Weights of a small transformer language model.
Architecture: LayerNorm before each block, learned positions, biases, tied embeddings.
Each number is 50 + 12 x the weight over its row's rms, rounded and kept within 0 to 99. Layers, rows and columns count from 0. The size before them is the row's rms in percent of the matrix's.

# layer 4 MLP down (transposed), 768x192, rms 0.0445, rows 479-486, columns 128-191
111:39 77 52 48 74 60 44 63 62 44 37 40 60 51 51 60 52 65 49 67 63 53 50 58 43 44 66 40 57 34 43 23 56 49 33 34 68 30 53 39 45 49 42 58 43 64 62 37 36 46 68 35 59 61 42 52 63 46 44 47 41 62 47 32
067:17 63 49 74 59 55 40 42 48 61 43 63 41 40 40 28 42 57 64 50 54 32 32 64 07 44 38 40 43 55 33 68 49 61 22 75 62 58 48 44 46 59 55 68 43 76 50 40 54 57 61 46 67 49 49 53 55 49 34 67 47 61 65 65
096:64 42 22 58 47 49 26 29 53 54 65 44 41 32 57 45 34 52 45 54 58 62 81 60 51 65 49 43 51 43 57 61 54 63 37 49 64 43 32 43 39 42 73 53 64 62 66 69 47 50 49 45 52 37 50 52 55 51 62 56 41 48 58 51
023:45 59 50 55 43 31 63 48 38 39 51 27 68 72 45 45 25 46 67 53 69 45 62 74 81 62 53 66 53 54 53 64 39 45 46 50 49 57 43 63 38 44 60 56 50 61 68 57 55 52 46 34 47 38 47 39 57 67 43 74 33 57 30 60
067:34 54 28 73 45 39 80 69 56 55 67 55 46 40 58 55 51 69 48 55 60 52 37 69 59 33 40 56 53 41 40 35 65 42 48 26 57 50 56 64 24 46 20 48 52 52 41 59 42 61 55 51 60 45 42 54 34 69 59 48 54 38 85 51
110:33 45 67 37 53 58 51 32 54 43 52 59 60 41 55 62 68 58 48 57 53 27 46 57 52 54 41 50 46 33 38 37 67 33 71 47 43 52 49 47 55 39 54 38 58 42 56 29 48 92 56 46 51 18 35 30 39 41 36 62 30 72 84 43
086:53 26 53 45 35 53 69 52 47 57 63 35 49 50 42 36 54 66 50 41 34 48 48 74 47 30 43 45 37 50 50 59 33 59 49 59 49 27 55 46 42 49 55 64 58 59 17 39 61 67 44 52 49 60 71 31 37 61 52 58 41 44 41 59
103:35 56 59 40 43 49 57 54 50 53 56 42 27 35 72 29 37 39 39 56 45 36 59 35 52 56 58 58 57 69 57 77 46 50 23 49 61 42 40 54 45 67 36 52 48 56 50 56 36 48 56 48 40 51 49 51 48 72 66 33 44 63 65 42
# layer 4 MLP gate, 768x192, rms 0.197, rows 480-486, columns 128-191
060:64 25 56 47 52 47 62 71 56 40 62 40 43 59 53 68 53 57 77 30 50 43 16 55 51 54 60 45 61 52 29 35 40 44 24 23 50 72 55 36 50 45 59 50 38 40 31 47 22 37 47 52 54 29 76 39 42 58 40 71 55 34 44 56
094:27 50 65 49 52 61 49 58 34 44 57 35 46 39 52 67 45 83 60 34 46 57 32 60 44 47 45 60 48 35 53 50 50 59 70 46 75 61 45 55 40 67 66 52 54 52 56 55 48 56 56 56 38 45 41 88 67 62 43 55 38 55 67 41
022:43 60 62 44 55 44 67 51 45 56 52 48 33 49 69 51 55 57 56 55 58 42 32 45 56 33 74 58 58 65 57 34 32 56 22 35 40 35 66 68 35 32 28 32 45 43 42 48 21 47 35 35 67 40 51 58 60 51 50 55 56 43 38 38
060:52 46 49 49 50 59 69 46 36 33 35 51 40 26 41 39 61 36 55 56 56 38 32 47 63 61 86 45 37 56 54 48 54 42 52 54 53 50 63 35 55 63 50 60 34 36 64 41 56 39 70 31 25 25 59 37 36 69 75 48 68 58 60 41
120:56 18 49 70 50 25 48 74 52 41 41 38 38 33 58 37 45 57 78 42 65 46 48 52 62 62 53 43 47 56 54 39 42 50 45 44 43 73 46 60 59 52 41 67 45 46 44 55 47 43 65 48 43 65 51 50 48 41 59 50 58 50 49 58
081:42 52 44 59 61 53 68 68 48 44 63 46 32 40 43 71 52 37 45 62 45 39 38 55 42 35 47 54 52 46 46 48 58 44 61 65 46 52 41 43 50 57 56 69 53 66 50 54 65 67 37 35 41 44 44 52 43 29 61 58 35 40 30 55
098:48 51 77 43 56 52 31 38 55 56 52 46 75 52 45 88 50 65 52 46 39 29 57 68 46 44 69 52 59 34 37 46 61 50 35 58 51 47 56 30 50 36 64 46 49 51 35 59 13 69 53 54 49 63 45 50 37 40 46 39 62 55 28 40
# layer 4 MLP up, 768x192, rms 0.186, rows 480-486, columns 128-191
063:63 42 55 59 23 45 44 52 27 47 37 76 62 62 38 43 52 52 28 60 61 85 56 41 77 48 56 54 44 30 53 44 49 62 48 40 59 36 18 48 44 70 42 42 53 70 45 53 67 42 58 61 42 62 35 54 59 46 48 70 41 64 37 59
090:55 46 35 47 56 37 52 46 49 53 52 48 48 56 42 47 44 54 60 57 55 44 62 50 24 62 52 47 67 47 37 52 45 58 64 57 51 61 35 63 51 49 66 56 58 48 43 46 58 70 53 38 42 52 49 45 60 50 54 34 41 57 53 51
023:50 61 36 41 55 55 29 47 39 45 55 50 39 45 76 55 37 44 64 50 52 55 52 48 68 42 51 32 43 48 33 35 58 54 34 50 53 63 36 29 58 54 30 42 37 62 53 61 30 56 42 16 46 58 58 37 56 42 56 31 31 42 23 65
065:57 45 44 46 66 74 48 43 57 58 60 28 52 55 50 51 61 56 46 42 42 51 60 48 48 50 50 59 53 58 48 47 29 40 50 41 43 49 33 37 28 68 42 36 57 74 40 66 56 47 38 47 66 75 40 41 46 17 33 41 50 53 70 41
114:57 38 60 60 49 48 49 51 53 45 42 50 41 67 40 40 64 71 38 48 44 77 56 62 56 53 70 66 51 46 75 54 29 53 51 46 47 52 56 60 44 55 52 53 27 40 40 51 49 56 60 48 52 62 44 61 52 57 72 56 68 39 47 51
081:65 63 35 47 44 36 83 58 53 45 72 54 33 46 74 46 32 58 52 65 31 54 56 50 62 48 51 52 47 51 52 52 56 66 52 44 47 54 48 45 27 65 49 43 42 39 45 65 33 54 40 53 53 44 38 42 49 53 66 56 31 55 62 59
096:44 52 51 67 50 46 49 40 43 49 56 52 27 70 28 39 24 47 42 47 58 54 53 51 69 65 61 82 55 70 36 37 59 61 51 43 61 57 26 29 56 43 41 43 50 45 58 34 63 78 47 52 39 55 56 53 41 31 42 44 60 54 69 66